Weights of a small transformer language model: 136M parameters, capped logits.
Each number is 128 + 32 x the weight over the matrix's rms, rounded and kept within 0 to 255. Layers, rows and columns count from 0. Numbers have three digits each.

# layer 3 MLP down (transposed), 3584x896, rms 0.0566, rows 675-880, columns 672-703
155187083185145113092183164091152123173097134163149132119163118051156064106117158169205075112197
116124116088196157113133101135168069075145135123116119149154145140105104148109134164150113131114
171140118131108080139112144082149161106059056126136140210127121150163079117161128124100114133068
141075131096116137105104146126079166171135156169081143087129114146161152128142134168115157119139
107106098083126131147143179106105111165116141103169129062094130109152108108059179109135117144123
168124177129063125141135052156115155141087055176110107085167135103103134161151106177172139142099
187156138128107193128086137143090147115180178105109179083136080175132162118143106151134137127163
128155142136106109106138108076066096124141149145140111150114137174146186155141144138138136185133
128121159105098136164147097155104148083128090084149149173111119112142086186140147166094103116170
150118098075103182080178091165106162122118129144064159119071069168063133182129150164193105198098
162090103115121137059070155148111137123142123156153086120149092116129155177064106170142131136166
098128173135077104150099192136161118090160228090113128159103108123128142114141112118076115099108
183092108128142118133134144069099099158046058141110118131129155153115139102113128102176209052119
144176124114136103097091106108125132105185134125128113102165116094115107153143101164167176103132
112094167144100059126075146093145080146118119165133114157080080154128183137055123092136125192120
105139074158137160110149109063156163175062099191122131155158135091112162117168115123146123119202
121166131185094138116160180153139106103141118134155103141137128089118174103121108125105146121147
129129177141107095109140151142126120128149100131142103112071120171168159082074134146106180161122
206128151173140120124119116158114199097161143110181142120115187152188055151044165103093148101091
146167093105101117121102117148138146105124124179146131174106149162179149191189119095112097100194
099124136199151141137074057143104077126103132169164170112107061149171116147152127103129131094151
152147168150096151136123183124096143152136101139171140104138097143120116170036164088117155091096
157129066142114151106199083173119117105124139101133117084115167113115150151138117131179123133131
103081119111099105147179150146081095116143145078146207122138108155111116133173167076177105162153
143097091155130116181145142211145147141091118093134079174146119113105134154079142145119134131144
175190128152142185082106133100156161105109104066137144137121138109174153115108178126129058178088
158140168136120106104074150062119094190113141139111117067183166101072121077189137130166098071108
132117170119140106123207141191122069128128085159076138089178080130090083172121177083091138101138
137060110154166181094136137191119055089113134138120146161142148093129134144108133141143099142145
106098133194154101144133077139083145132119114136186128119056164157132150155076067176158176156118
112147137162113116137107137100054055129190152104116126182131184143158150200142132158129054130139
148139087233118135174126144173126136090126126113137098117176118106120107149148155094163115110084
153178161121189159149070094137145113165181174203121141117186128126093093149074098113101121160058
084112165111172094093095138163124184106077104176078115128085106080137141128151155123133151108126
101123142126088111142156109136129116153108094071146110086108130084103103172120151090139144162133
161160086125093150139141173098189169082092131113153196080107144130154164130142125102119107179119
093100145191161039129128125108089144117175110163206153145087086158138161152114084140103092110065
139202148102140165119084134126149118168132078108151137137192093141154145160181144140056122126153
129103106117128105123152123115156135145132120116083095163167047118098095116143162138134183167115
170133154097119110047101166144152156139057110108112133141162121130170090137185148149173169133113
153114098175126138139107150126170104126168141091143107171125114141114151151109117119083081203165
162072111131114115119099071074119139123149127164115168133172107122027135114158149142178174138100
185091129119087077088173078092165129101188127072172177102091142131101152168085156106135137099165
134162094190170115149151133133105153148074145147051172134157162156198111139156137137083122127148
141160117099098151077162197121199147133125109086117099159104165099128124087177128163144094150141
121072074131087105081086101110087175150133151128138186147087153100131139154136151142190111160119
136220108190144073174111170115120089136064133111156153129098178144085098089160161095096078135103
034108193113142155094162106116100121145169134113169144107097145127157178119065123134139063080125
154129163201217158133112181134154079130174139121094108095119133110144040146111087140097179132093
090124194148123176173118111136130125130162127114121118062172132169098124151138145127158120189132
130105130115119157154088085091088149145164118064155127124177157146164138136135155096099173158099
134154090184143095171135122090145084117190111091063146193152109161175111122198139166088148152167
112155103105120180169164148132122098078118134115130118121138131144132097111138133098068061093068
122085199124085182066167140186151099122139072179196118145151187122132141081129122105134068132077
147028067122145086119085131159086069101144152106138176143118073071099194098085070091135106164122
120163142124104127101145191089174159138095140125094182069124142087223136110059116049170145105090
126130199052102128132086122158109119184159145110160148158107161117164122152104088101104132147074
150218100080118191137107182121105118088093145158160034110223208116034086130165107163124130138084
083132095109203098131129167114151157129160113148113132159137128085156112119132153096101150114108
084066121152144119149169139100125147118150132112125105136122042134181118112045185121171109115143
114112149171060147148114136114128110119098093054144173101155100141104117182128125083120156190098
127095138126122135121173085120171099152165123151121133094112089173135138169148136109125123181097
155141148076105091125059090153123110147093125119054172121107122162177145130131116154136116104150
147095090115126059134139118151130092096115128141101100171066127109086133092082113147122130189069
147028159136102156164097130095118102113165124082093075130162162131121100134155174049155077088202
142154147171129180032064152073151157105085100085162133097154105150115090116129138132109102124164
086108144140116148108134168099134108124076158172116098098176156178093118179084101129088139142133
105061085110175108151088131093147078075166096063128122133104151113171167152111101157152161131085
124136167135130141122131111112143174131091115086138098105130138137183088105082137133165129113124
150100140132083122088114101146143177136110167109134184102112128104124170085090158086088140114093
107151134076082140132150139167138113087165166126157167138182082134134172136073121109146080104149
128149125162148155031130116181136116140088084153102097167160115132142195116148158135092097149179
171154152140070136157126110162126118146088128144110163180098093124122182145095142105134176104126
146080124200073075158146096150068129123174139132087116039079105151143133139154106175178119152094
131090126119128111141165091119117127144121138142111124128113156130139144096086127153118142171122
172240143185167113150179131143073103114162105069179219160159149160072092076141118156143200139174
140168149125182135115096141086142136083121171118149165085185148147169152151196086148141132085152
155107102143063168141137078206118148124134226138126155187139129198108149091138157102099167073171
098129113125135078074077131094128119086166163102084059120154115146139130110124127163115147127163
107132058186102152109123145145080112191192113138154142074123087120173039165131078171159170143107
166185124163100069125119149158196122153155183169116156161133202123101151143141146118155110118141
106132113141121142153143135125107143104142171109072140183134074152116120140113103151179151113104
132106147105126121033185125063103147118121109105154117141115139202156153130123166079071150126173
100141152145158138180130079113102115185125154081173110192117119103104119192161055108129121166201
126157147116088085096157103136129147163188104144085100196105082077086106147062126116081135141144
130116137132090082102071180116124074081102127105096106170102158087100138177105113163177169111178
084151104099157104174143100125095146118116117187125087150111073183164152046136130107143104202163
125116132107131187129146125128127135097099111123083116119162096190093103163086133129128159162102
103142108153153084151185172169113124134142119122113160140125171163166196155084122098138197128100
056179154200085186116152158117154144129189128103202090166145093153161149167084151074143143141106
088136120134130144131149164120107170163164134103147148102146101119131183139102136175122120084142
155076102130177132136143111103171150177154081059131176100166141100141117071130121127143107144170
138129116128170132191097108156158118110180170122096089123220131130130184115134114156165097116166
099160110135161151164115116179064102119149161087085108079194116088142141149142132163091138174127
126139125152117091165118119127149129138061114143153113205117142117123108103141103121135124101105
168111096148147149129176138171172159111139108148054153106096146179175125095150136117150117155108
104088163152096111145129124124150107171098187118228170084149161154072081112097095118140174172130
092123116081085138148116077083117134187156176206141099218129142144154121183167101117153098130145
092128177157045133083131114118137130144126103046140128093068075108136072098093101076159160121127
101104168176172124111104148107145094123163123103172121113128142131095134127168069140180124154109
132115109123108104177132117085182151202124124076146075130140061085104129070147124141107123124124
161139146096109118079128136101149145145111116126207108113150146179090148081150114134064113125114
122117098098110114153109129105107119140141116157106171120140140088124046158132040132149113081156
096138149080107140105129112119191083120122095112157114139141124165103148125109172098140128090132
194176122159077082126105105093127085174086148117194097114125148153106194149121116133079108109172
135119178145120045128155123113113096207134156129131152101056152106130150115115105117144146148128
104127183086150172135097170151105132135133120141150124127122063132157155177118171120145132140117
088111172123115159156122113148047121152127148144154087156135128143109081120137107150075104150104
167148128136122115117208149100157115186124086067139105177164113201199125055134103146161069188100
137156088113162140145122135127127106132135095128138122101128153111078141130169047159169142125056
124159140024128107109114185085173101136167129099113132156144151151158091133083103110133211127135
131132164156083188095150127142134116108122118080130154086132122167130127045170153129101149098122
103131143128086107106155094152145146168091143069099121180122127128164102147177131154120083157157
115155111071066109142145111099131095134081112109126137121130143130129130096109131155111153181087
126196136095075131081114138109109134129148151076142192160126111116138151144129129107217047100160
129129102124123116079128111174109140157149167087176137092154099102105109166156156126180131135157
118098150188123108100128078120144147117139090117159146108120174144114177099142103105137186099124
112121067147140107143193112099102090123135104099093141140135137135130091128102163089116160124100
133119133122146161191149084137164145115114094169105071123194090154137119105128145155085097111115
087130080090161117165148131135089151107153147128131146144124130093156081103206187104135118103179
106100088168079134076091121172112076104147096167125131145175165083056140064092092140098102109136
149131123101145157100163068108124183060100146033165145147118088121086168155153132124112117112143
136144103170150127176141075144099110137082166119100135126150079114116152086158108137148136117116
127096099133132118138108139112177070079082135055169131079088134186147122166183128093090141080100
098137145147081106106076102132116066165109125067153151183100125144145101148118120115139148134137
070158108167105126065133171127094126188163147115111097129097152134115087138197137109149097125100
069167131198117133164149173131166093101177173107140142146098208128123135100166116143134115156130
086103128149111122113194131098159081135141128124127134144055157126175154128158092136066131141183
149092140130149080143135186080093146135123117154125100136166109058168147162158119151169143102098
095082149110162136137128082153128150161104164205112153133119137138075109112167133080092103114124
131144204106167178090176099126139184085126205102160129112092054106192157101128104112135143152082
150136130077091162161104099147112124182123083134133148178134067109104152130082123133106122125126
147145108157071141178139144126137148123145124118100186153129169151064137132147188146196134148106
073126158147088133139156149130110115126141177098143177120138123163110187060122173140158051158123
156119153063140117141079094120212120127165142151090117100154091184158127088078050093078200079146
135161139148155055152099159165116111147143108117131170093103095130138186170110124183137121133185
051131246112192135172129119134142181156080140098127083096133124132083116070114067106145124124176
084093086134110146194139206129122113129179121100107145106090156155096088194141138087114124095100
133138084133099073131178106126133175157164163161153101146135126131187152088134180142177083125122
126131136142149110130117144187181146187202146138161151073079171163091099103146145108114106164117
106132181139084082116113091120115102120123084157118073081123099092090139109130125145130106163116
165137136099160076098095143132142116033150117164140150112093022080144135082174088175181131169161
173154110119151127118130106142126163122147147158108105149152137118115174103101154099124164182147
149102137132100152134102157122069116078138135150151167163108090136117179098124156116101123119125
149119121135094115105108105176099155101106167128102098174074160153131181151132113121112107171109
120123172091135089137153140100083115163124143151108143133110096126154084165124129172151113115152
143106145113111152169125124089165141127151094151166097066175143094151097145133133182111119117146
048142041106135092120122113087156033124115099124077204118157189127063222070172168230172136141184
103095095171118139130167146111160082095115134094101141122117136096106159122161140099089124170201
083113108111162154135123124124168126149126134105159130108182157189176066157110132140140212104098
147122162109066110141123132154119094144160146146104136113125126067123077144190144080153133159133
121107125102097081149090125081117101063072113116133134117110083100093114119136096143100148093153
145152098137105124153138149210150134105072189148083147103127165170107096123121142142134170134180
172139098109114168129127148054045126094162114153067141117129145083137120187124153117136145087143
207148170152068211143137092062173165129123124116126119099158140141107166123197118112161127154121
140149163119149148119147148153146165060161099173162159072157141170077148102059138119107102154115
119155117114121114100163130083123157167099136189117123107154146087104133108122140131134079149145
111190132115145148191047119082161079070143182185108144081163111156117129165076154163192146110160
114138083120151137147083139147126156102174115161106101156095174134124186142076122133067173133098
115184122153160170138049121140146086091104162127045169114160109187105097118084182120102132120172
166149091164130152135115175130103129152085106140108152126088159069149150110155143163159156148207
109112125133162079105116122161098154149214163149118101124140161132128125169154150155128138127156
138164178104139073127114130125152079103120164141104128125083164106132117135094089080114101141118
112208182166132114140149119119159130167099147156184133152087135120153118121129191089158130108124
184153110079130195127200104083107123179117127081148136141133058132174111153107165126094110173145
146098065148156116169135109115146090139140177167126151154171114150080168179092137163178137132153
129112093103122116181135103107095092079199112136137151126084138143094107137080140123101124100116
133106162102131124109155145123070103141155129082113152038144165139145134155158090130173146092116
120136150175104098163164141103108115111153114168097132141118177163124120160151193117113172143125
146143164210120168130147171208141167130100032153128134076077107096112130192077144098117118121130
177149139203102126162164124133133139184143152103111058149173170126075125097117122162144113158079
088131118129100135112198141107088067210162137167086056124126131126178118110152142154101111145124
117137112093128088123131154165124196096118157132095134113100110062147147142111121150131169136113
110143154147182142149144105107073048150166104144108060142150107124144177171166181152134143080140
139120102108111170112156081175082105092125113181133115091119137170158093122080150119123135167079
215179153098110169055173094165119171128189113160141157142125135114116093082140162111127146196125
167054127111144143166112159135052150117120115158106107116094127105054142173130140122093149170145
125135129073143140134135109164130082155075179125103145130137129128148099150192076198095111113153
091160155095072054138079089143158123108190133110098093113024174038077125063139097135135173125156
159151159128104120110173165118134096122157100150115128149131097120077152134088129163120094121161
067106107090096117062097160150163168096172090055117049128232117123039164151093194155191067101067
146130191130118119188139127165127172106119130186139144175160116152151151127101108069116090100115
127129121146119154122107148072136136139103122162130083132101190164145127099151135109096048163140
124109121123103101152105107128139111137176091164136129127095183085171157088127142171126135121175
135138094100161128153092163153140147092133130212130127131116140147035131090110125101121138096128
135087124089170120112144166092129121133118077111150123148141132080142153162149134137152100074114
124170124100129133165111108159160156117094124144122136130115103184105149100061120151153161125141
039113186129109106135140103155131107139170156195121102145078124136129165152057138129128138137120
150103139121158150147118102142082121110125131137096086134097098100137105125138175124121204092091
133058101091132069137131115168161099108162129126139101162150150121116154121079181116114042174134
088133115134123061132108138120147119167119045113130068162190129151168094085205107096181081152157
164108161123179146053188157091159110113135110105125105107117131132104144138117094150074087112087
121117147109112155187131128087114142162155113185105172134142147125153072101114169158118108128136
116112147129189128118110128146134089150174092122140112079087116128147083196104089147139135112133
128137064141100134171158127127096163156132127178175136088106055159120159157121096141145154102119
186110122132156091190121133095095086134116102106077167100150153139134155053162156133074122124178
131129120129162107130111115126076087133137141101143161102123161125118134114166116132151183102114
118120178114128145160136118151145124078117207127043121116106153111127119093087085193132089081129
077095067132112134115208181204125177167093101173113133143045090145131130173123127143183151188109
107182125141113129140148089146132162111139125104132088159162101112143151123142142161135142165148
121131134171144182108156136108111160133122164133082166143120097137088110128180127104110097103142
160092151120090143153121123130178104105137032082105128137172159101179147171123073124178125114156
146137114131072122078027133165103107119076170194147127109066129164153128177141179114047148093144
193164109129133126069147134139085133136143092091138215146124112159150110162153138151138097124128
158132162149137101127070172139126180073107119146151148127113082111020171138094071109086072139147
121151150113182146100094100139157118068062163112145151102135195120189171150103093123149135166202
# layer 3 MLP up, 3584x896, rms 0.0576, rows 676-880, columns 672-703
130123156147127134104182127136100123158146130084135106139122170156116112141162121078118159124149
130150140125165088129099105107123110140114147144139119100066140094089132138158066151138136120131
131150123134124115182133118113150115158115120149128090138097161142117122081105135091124190117094
121120180092148140113140142134190115116166112112106100181185136167147137098099125162138176047167
150178089120117147044151208116081130090165092062117099200120179092068068121162158000073221092098
194063134166146085088103186093130175096168128164059135162130106138085152098137156110096163085149
127098127117138136107123162093120140111062127115183153125111109130106135103139108154125093136132
108128174122196140130186136142141121113171111147105157111224122130096141166089065145067150155139
077129144203064122171098152179066105133094151156133149113133106066122121115101116129169130192052
098099133135090210133090119139040149203123095061055150102134139135155173116078091119206095170134
099115144091141120155079185168107141140131108105189116076115126124104122123139081076032165130115
204106132047108136167073075078091076057197146116122123124150064155142124108110089145095130152161
112127099116133172112104190177168165143101152115151110151135087139095141193150145127133104152120
098213077168137131074117082100083190055147153130066129115084119139189141128200166180129141097164
105110116119094114124089117179130183111156142154153132143158102108130129104144103093153120086139
145107091113128121131154115130204106192115113172139130136115160171107094125110139179179155131125
126182146108124139162131162116144127176129120085134127067118122174175135127154125090077148173113
103158031129104180131062117160120104139181210076158212124092100136048080110146153156096119183082
098107133159160146140110145135124144123119144106163167113181114121073084165186057131099123152143
145161145091151142145134155119143098089130170156123150123115131139124107100172124076141149157100
157142070165132137163179164080132142128153164137115102145062134107089134111132187091162084091095
158147086103099131126144181119090192132133090164124108120087166115086101116099165125163123096147
088079108121171159133063119146147105134098124164153146073176112123136165140147141085104104153174
141072153151098151112179106100162141090131127147120100152073130119092136124138166108085133100150
139146112135110117122118118131102119119122137115118063152133104129118128141109153118120095176137
111184194255171151191045076190153109106215154071124121185141037150183174143206202151164172058125
144143092138152164077153138120170184197138142158130120188218099137142140170134145076168186106133
146118135183055133111141129130117112166140137190164127120113196141123095130140113169105183093161
163146143122135104131132104109126194160096082118111127120087161115143116119114120155113108147120
171088137145095141217127193149137134154095106157145129123142098134111145077149172145107133112106
149034126171169124089117133173071114106095094131127129143154078131146133111098154100181143115154
056204115137110123098077121126143122201175142153091127161121136116116106103123114153072152169125
125135163098122200142110104088115088128135191068125139136126152171109063166117163120174072061123
165092116094127165091166178132146113130170076146077105140108090179096136130127099115087174105106
128108117083129125116112114100154166103081128132044135121127142143088152112121121107143150154108
035104086138145149201092116157058081094121122116142138083112173183070126194193118166138123149115
093178098177043127151128115078058234073080121114112095084110057181146161152124086138123122181063
072034130120166118080165098130088142158154088127147168152162147107140165084107124138139105110123
099134080093128150157141134097112125079133145104156116132113147125127141189139147186126075117174
157155104178111124115156112105121123122146130156125145123128089113095102159139136081129125163109
152129124162129128099101088123179124103109094134063133096139113091131131133142147198085198133084
089159152069133144178068114091122070147107148135130075144144147126151101122123109137123106123106
184094149094082099121107057157115106087139079116102129132143149109118148142198074139091062172083
146116153129147146103107113180120116128147105124158157110166163155097108129143118123170110063117
121178132114076109103151135142133143160055135121089066129179100111108102109080110215081170181152
167169128172063130154108130108114076161131184125096129132135209151159113155111154108116102085120
087147119070102144163105136187081149145138121119097083081099159167186083132067097124138044134135
082098177071195145125082116086179067084125216140102097050171085062125189133049104091087106147136
156094176197108103103183136093087123135145098065122131145096084067145089124089091128111122167131
156138090146162147153117071152084121127135108101127167135108130098141135161128115108127130102066
097128075096079116079114132133147099180138077108137140112141127121136098155155138166136111126133
131094155106100090140127084155173144160120181110121121140106153077124086093173128132159130164140
110142112123093165114143149128128165105190132171139101084138109171110135141108100159141095172127
126174085088122119174150098125136142132166078138089174092182129102141162103089095101136095103179
162119195049123114145140105136118140169075105138106103096143184099164138148120136077144139111122
123082110126112129187134058137150119066161117073151118108126135087161107133096153158100108139125
147163139099162120203120199144221199153164129132088132154176181112082116072087184174146080126039
081094103086116158114061119119094113130153161160121127136134116136074141118135109142129152136129
145137105165067174149101118102099119103133183120053165122123142156136100102092160141120113106108
120070146124119158148100121074126140171168162143076103125121091102124140091135120066119140164125
109113167154165122111104091164093133159117090071104081084128172123104130129128142116138104145125
143171162123138148114130174153150155139150099150081189142157140130133110163096096149100107137126
107102116112157136106143122145117122080095137091191079150154158132054162122108129168120129097124
113111172142154178119152102137159106148174136102083105132088107155128192143083194071143099127158
169123089091083098103161176125093149204121157161145125120155105148123117110084106119086152127126
045109162101022105147145083146130099172070101177087121167099132088107137084093064163150144110159
162130176142132105110195156083151193170144072089123113096167156151144119077137109099133085089139
170088144164158181108150161137134148131161139171079127098115118105208122138160163107140100142126
124160106168104182133176162117126161122121181091153144139109141129137120099088148132109118147146
099087089102130157096143101073160153062122144156113102121137099177055087115083165086202202127067
120154143158167107075127155086061153104163073157115147098135106132137135062156148094164203112065
133157118176138067109137103162161133142123096094180102060183075125110114079108091163057139100185
141151101224140118150190092124003130117101095086088149116115154081174158146123133123112081165035
126155117111122019084126127171123064167172127119086114122125125101129111118154122126060113133117
176125100153107148089104163118103094081102166100167181084098147194143119108110131062057145116192
126162146104167096105153114148167128156120119127158141124149094075143141152149123115110142065116
098096149072170174100126132099106117141163125126143139125140161084108128099144150159096124072200
114139134162125159164170112188127150131112153217142090178135156058153192143089118109180139123157
118081144173089166125120119087102127150119115129133108150090126191129133155148171134114083127135
134135155102086139129143159130115139099126110121111158135142143121192165132143220191136175133139
137167141110125116181150122203120139124198102173186140145152156121142142159162165125087144134121
132175082130171138190071099066126148098152165084143143151208153155123096160117098123089150165153
144162153154133157129135126157105146148165127152172136185079139169132181149104141108128100116131
146137125138147141153159159095086119132144144123055148087138096218106131120202124105072107135157
126142138149162158150121096175180147126106181072114116146144120153113125122106192105080127082142
100157159110132155162124122166071139085111095128116134089174124174112152129141159166106136132124
137093105093129188188088127100119171163128108100076118116135146115157105134139117060122091123126
154170162113114150156125187150098095129142132084145160118134102128101125158146079084139154090151
099081155103091147137145194126140145092104142102145063152178110155111072102087157096132058117128
200166147179149112129135089146110126141123185160107125137140117161129115106117119177110143205121
110156146152105143097117071123102135147105111133143114143137104099125123107118120182121137108107
113132157165100181155117165136125144136140153110109140096121146195133072156101112144128128075120
124147115174158180138118110120138143151105154132082097107159101110126097137145137095088103196077
148118195114157173072116147136088144142184141146130154143122131154186103151084131084111138060150
148117139120114128116108142120154174145099102101167134097176137115124121165131140153142142086088
129135137136116137121147108102120148169192146135143137153118128159117111139129118092143145117128
102141202125156154122215082170164111108137041071164111106156182194195054107125145091089110111152
117121148148158149171122128142175152090165154153139118134089120142211103128066065074120155163179
135184134175131106148125114096116155115133119148128066078113083139100178070108097065132103152169
158115117129104104131130157133105135124130137099150139145119121132133124147151096128105123121109
138143138160137110168128126059109137125135123138057091151079123136219130084143119067174097136173
141151119155125141132125037114159120103088164110099108186184132147113114121122091159141117083122
132172096229138136108127119067164157149109169064176082093147201129122112124124090133088154126122
097096181137114101173101102065116133105137134201094118141150126148172106121143146112091137176132
130191103149107137147132113097107183117146080156154138128165145123138198099089130163148103136115
109130142190087173090064117165092172172098123117089065200218161139094106128085017130080167160127
138165133133118082214083159085134087184105077086127136037063152098195178101139124116105170094158
083110109084113134090115153094130153178107126106125145152148151180145095111116115143163162106098
101159163126117104111189148159136161146134130157125141117143101119135142100142084084112126135150
175077131107130187077121123106150110187153113090103178191175111122095144158058134156099084125122
095100123159145134119128129141140109091124135126124160087117089082151162139143157191075141115115
193109105172091123145131113121165060102164126170155104107138177127079131145132095089123128135096
109158146137134152113108170132141102044076144077147107103155122133138097108154095089137131142123
129153110125095178126145146105136084121060146123092118103150119149104144110103123174129106065184
166105102115157121138119147068109085095095125106104135166147092146186156145106121154070165114096
106111116105125111166128085089181113072107094140031041125091122134133126168163187112099145072132
099071108157097174149144145203151126117083185138107109115126088149159132134116144130137099147096
126148168139123157175144181096152183132136082123103124095108087126155196166119090150140147127112
145092113168142124135133161112130160124126133061151087095133135089109127109129088104167144068124
059115091176118139133116160120115067136139112087122097117139170096095078161129089107116125096103
123104185169185126111158158158184127155137096132150091138158168072133115119106130130150171230115
116102101126122121100095117138131087136132157163061170118164172090103089173138069143088100055146
142192125104134125131142033136126143120153137094060089172144148168110127108113197100190133170112
103166189098090084149152131164143174073118162144127144163088109172141149127159109152102126141145
127167131158149147084112135168102175142120091074133110146118081103100084164189108120189110105113
156169110173103167090111160133119100089115122117154064128147135125179067112092110159085203134139
160082096116153119128144108154177073140135129101086130132156153118122146154164109115129108130090
146145152179047112158120084120173160157143145097142122121162098106180133101086092089122150148132
091198114136122175147092131157123086180073156094141134142133115166163100115093146066101163153109
153179156160058088174108057118137120168163209100113086129124083051099078091122153152143173083169
165168099145140121176106147196158139180125145107110151142124148178110084138131124142127119116128
164117132076086114143138130105135095166167118124138067117119125162140112100049037072107116119143
167091069115133119147200095132133169174162111140144137148126150153170122180143158140122175069135
090145152136165115159101132166124131114106137161110089118179130173119162145143124101137142108148
155109116108216166114105092061171126142103138155115106188166192152149079138134212115122133141058
144089129143154144070157073114112167123107091144112147070129127100143110120181126138077138148179
126124182135163099171130110134158132139152075101092098089118102114097144126145163118075141151154
105110119098139105117135067117126067079094125132109107072105116147104084099178134162123196085168
159152106130130130090155079137151092132148127147101159139093099126179134153112119079089109142154
165107136087183106171149138140119107159139147155157069210126119119097112174109121148099152107162
150136097148134138172116070157168206144131125188095117148158141147146103099170094092112145160100
129132110110161111132038143127107148123130115149146153082127101136074120093145197117115114171103
151143147140077108094116184118168104122082149158058131144122149086167103202118153093154149136046
113144120127119133148145091149087126134116102108152144175188145117154122143117120171102110158107
152094036174097237079082113200184070073142102069124115159079140122147172135169131080165155171103
130111151155123128131153142109151176138147093118148112106148097086185118144149147114155093095168
080239064064129159129186190101143045094133160082086120098121133146153174103152161096099048187190
147102132077111160110151066170147120183132131106190152165085158200138130109129125127123156098124
143136162140148119118111081144111101159163069139114126142168081108129155104154131122154147121063
134082127107139146137105096116141131077131124133145145143135048111102080124143094140128132162114
181160136104141166108184121135157163182127103127078096130152131148173138175151146082129101155097
183157145098127109160118090129105124139123175106114092159116130120149163125156152166091164219150
125069152096071136109135119178119177129137128127131152185132191158146110085140141195162172125090
136119155124130169104121130131151149133076171088125107148098168092175133171190120102168129188074
161091184096108135105153119155135109153078122124077162121164128123167154061158093123174140129171
164137102084132207116081140066133157084108141117138091165153086157120110152155122122127060099146
152105184096152143162176127079135175185086168193083104091093125073134126188158136128117155136144
128107166112122131123119130143077150125141174158115129144092154088152175130109104125142116138153
114181127133120135119221108172145123149181144176146095180113129107163114101098109180149117134104
106142094140092097140178132158161153147131043101076151154132104129169155143112125092164175175147
140158129179125143146126174161128154195110151100125077096122201120114176083169132088082145167104
177132125152158122160156141095143110126159101089127145133125109076081123129132103130048122152157
173177058162089121150113126122107083117138123126106118074163161106102173120142091155125179202119
148107159144164173132145053096152121114113141066130100136157075083117153160153133137146095126130
115129095115211096060126135129142073099144125058114125125142093094151066086157142144106120091131
129121120109125134131113096107169161102160106107159117142129148165101070108136113183155100113097
158165136144126167147105021201214158113162147140120167119141070094173095157100124137094118169164
200113143169117142116166129168088122128191150164091059167150131118169058122167080069088172175211
105084145127116156130123139150169093160137127126141156145172141103137155128158142120079101140141
165082120119105092086136128165119144097125200178115078099081110136118131199087114156120129142189
081142081098174088092154147164148073109141142192121067150131162146089073140155133072032117153149
122182134168141085127154092057106129106149134108060148119129125177143095109154175097141142071169
119158124141140121074166120139115137118103091103116121143124142133134163105133113115104158135112
174113180185110124147121089089185105156094145119137163125144158149164138065187103105132165039149
116205104138023101038179197203074195167118194066187175139067130110089116061092092205158164199068
122118130154133163172148183119111088132156130109106127112131119163123115123148099115097092174119
101137122101096136174120114110116138118067175107116136085139144075150121122109092087105133120168
164155160187059127132135138100164148122160110104084068117118088095168100080109108098083136121127
112115134145165143057106106155167112118112160110154116115092166101176113127121068107131160128160
096128109145112079066095163162165184146190102052140110108211092150094140135076120168121102152070
158134145069127170098116080143073107121159067153152143164189096184127140141103136127139110098087
077137133157106149171111115136141151162113092073080119152131147090144099100144130106121108075091
104085155163153097148122121205203073144040107151085078106146137107117151116110133096075148088100
096093118116159130173085160073114140142121146180146176049165086142056118115144072099154042116062
121082146098172169131162133144129111144153118109123135173189090113143134141132127131074128139136
097102067117119127134136129135120122144099141186088123073176092110109100051114174128097165121168
060134161140150110084106127112115093153147175170115132102101107161116153129122133139130097117122
125114167160097147110124175154166079155125143117159118144098162147115095133132154154219117162111
105061115095072149106126127108171154178157117160052160097157233179105056094117129144104071120157
255116135118109106188155185016139040036005158137202144119136067074198127110150223119063084120098
100140116159094125115094139096201069152120130187126157154137181062099099160050124088083148161076
175164093063182142142087145142117099109121125139114177094060125108184156164073169117132092105159
106087143129146147190105163148122141127119098120122110103129140104079124125141119113061126102101
155133142153092097097103126139080117074145084163142065092165149082100182127151116123013113141165
110167098139131090175132158142133150183151118173117190181131117080125103119160116189117109178158
108116174127209165080189103102108161116088075139140099130160098137128088149151062103053116130154
132155145145113076114136176130110128097154111129124082097155131150175084116154079150160074159087
121168147111107107099143107141173142101083042182163108146167086107140150114142123149100118083145
072181163147141073146147168115086114136116106137160154116144138122107144086107138200110148121116
126115162178112090123150082120100127087144129101138097163110198143143175125140098129137101155117
105099132157186073113144134172089117177138120104086158102113098198131129158116144129123118118050
090214118165154135022115109067103066164044120079080111069143212152211114214074138093132062108130
136135094150134115092130128140073136102114158120102104142137128176109129142186100129095138122190
137138141146155091144155106101172123089093098112091104108176125126126106119149129155115168102097
127126131144144079083125072100157085131124180091104135154125160148118124138149175134162137124167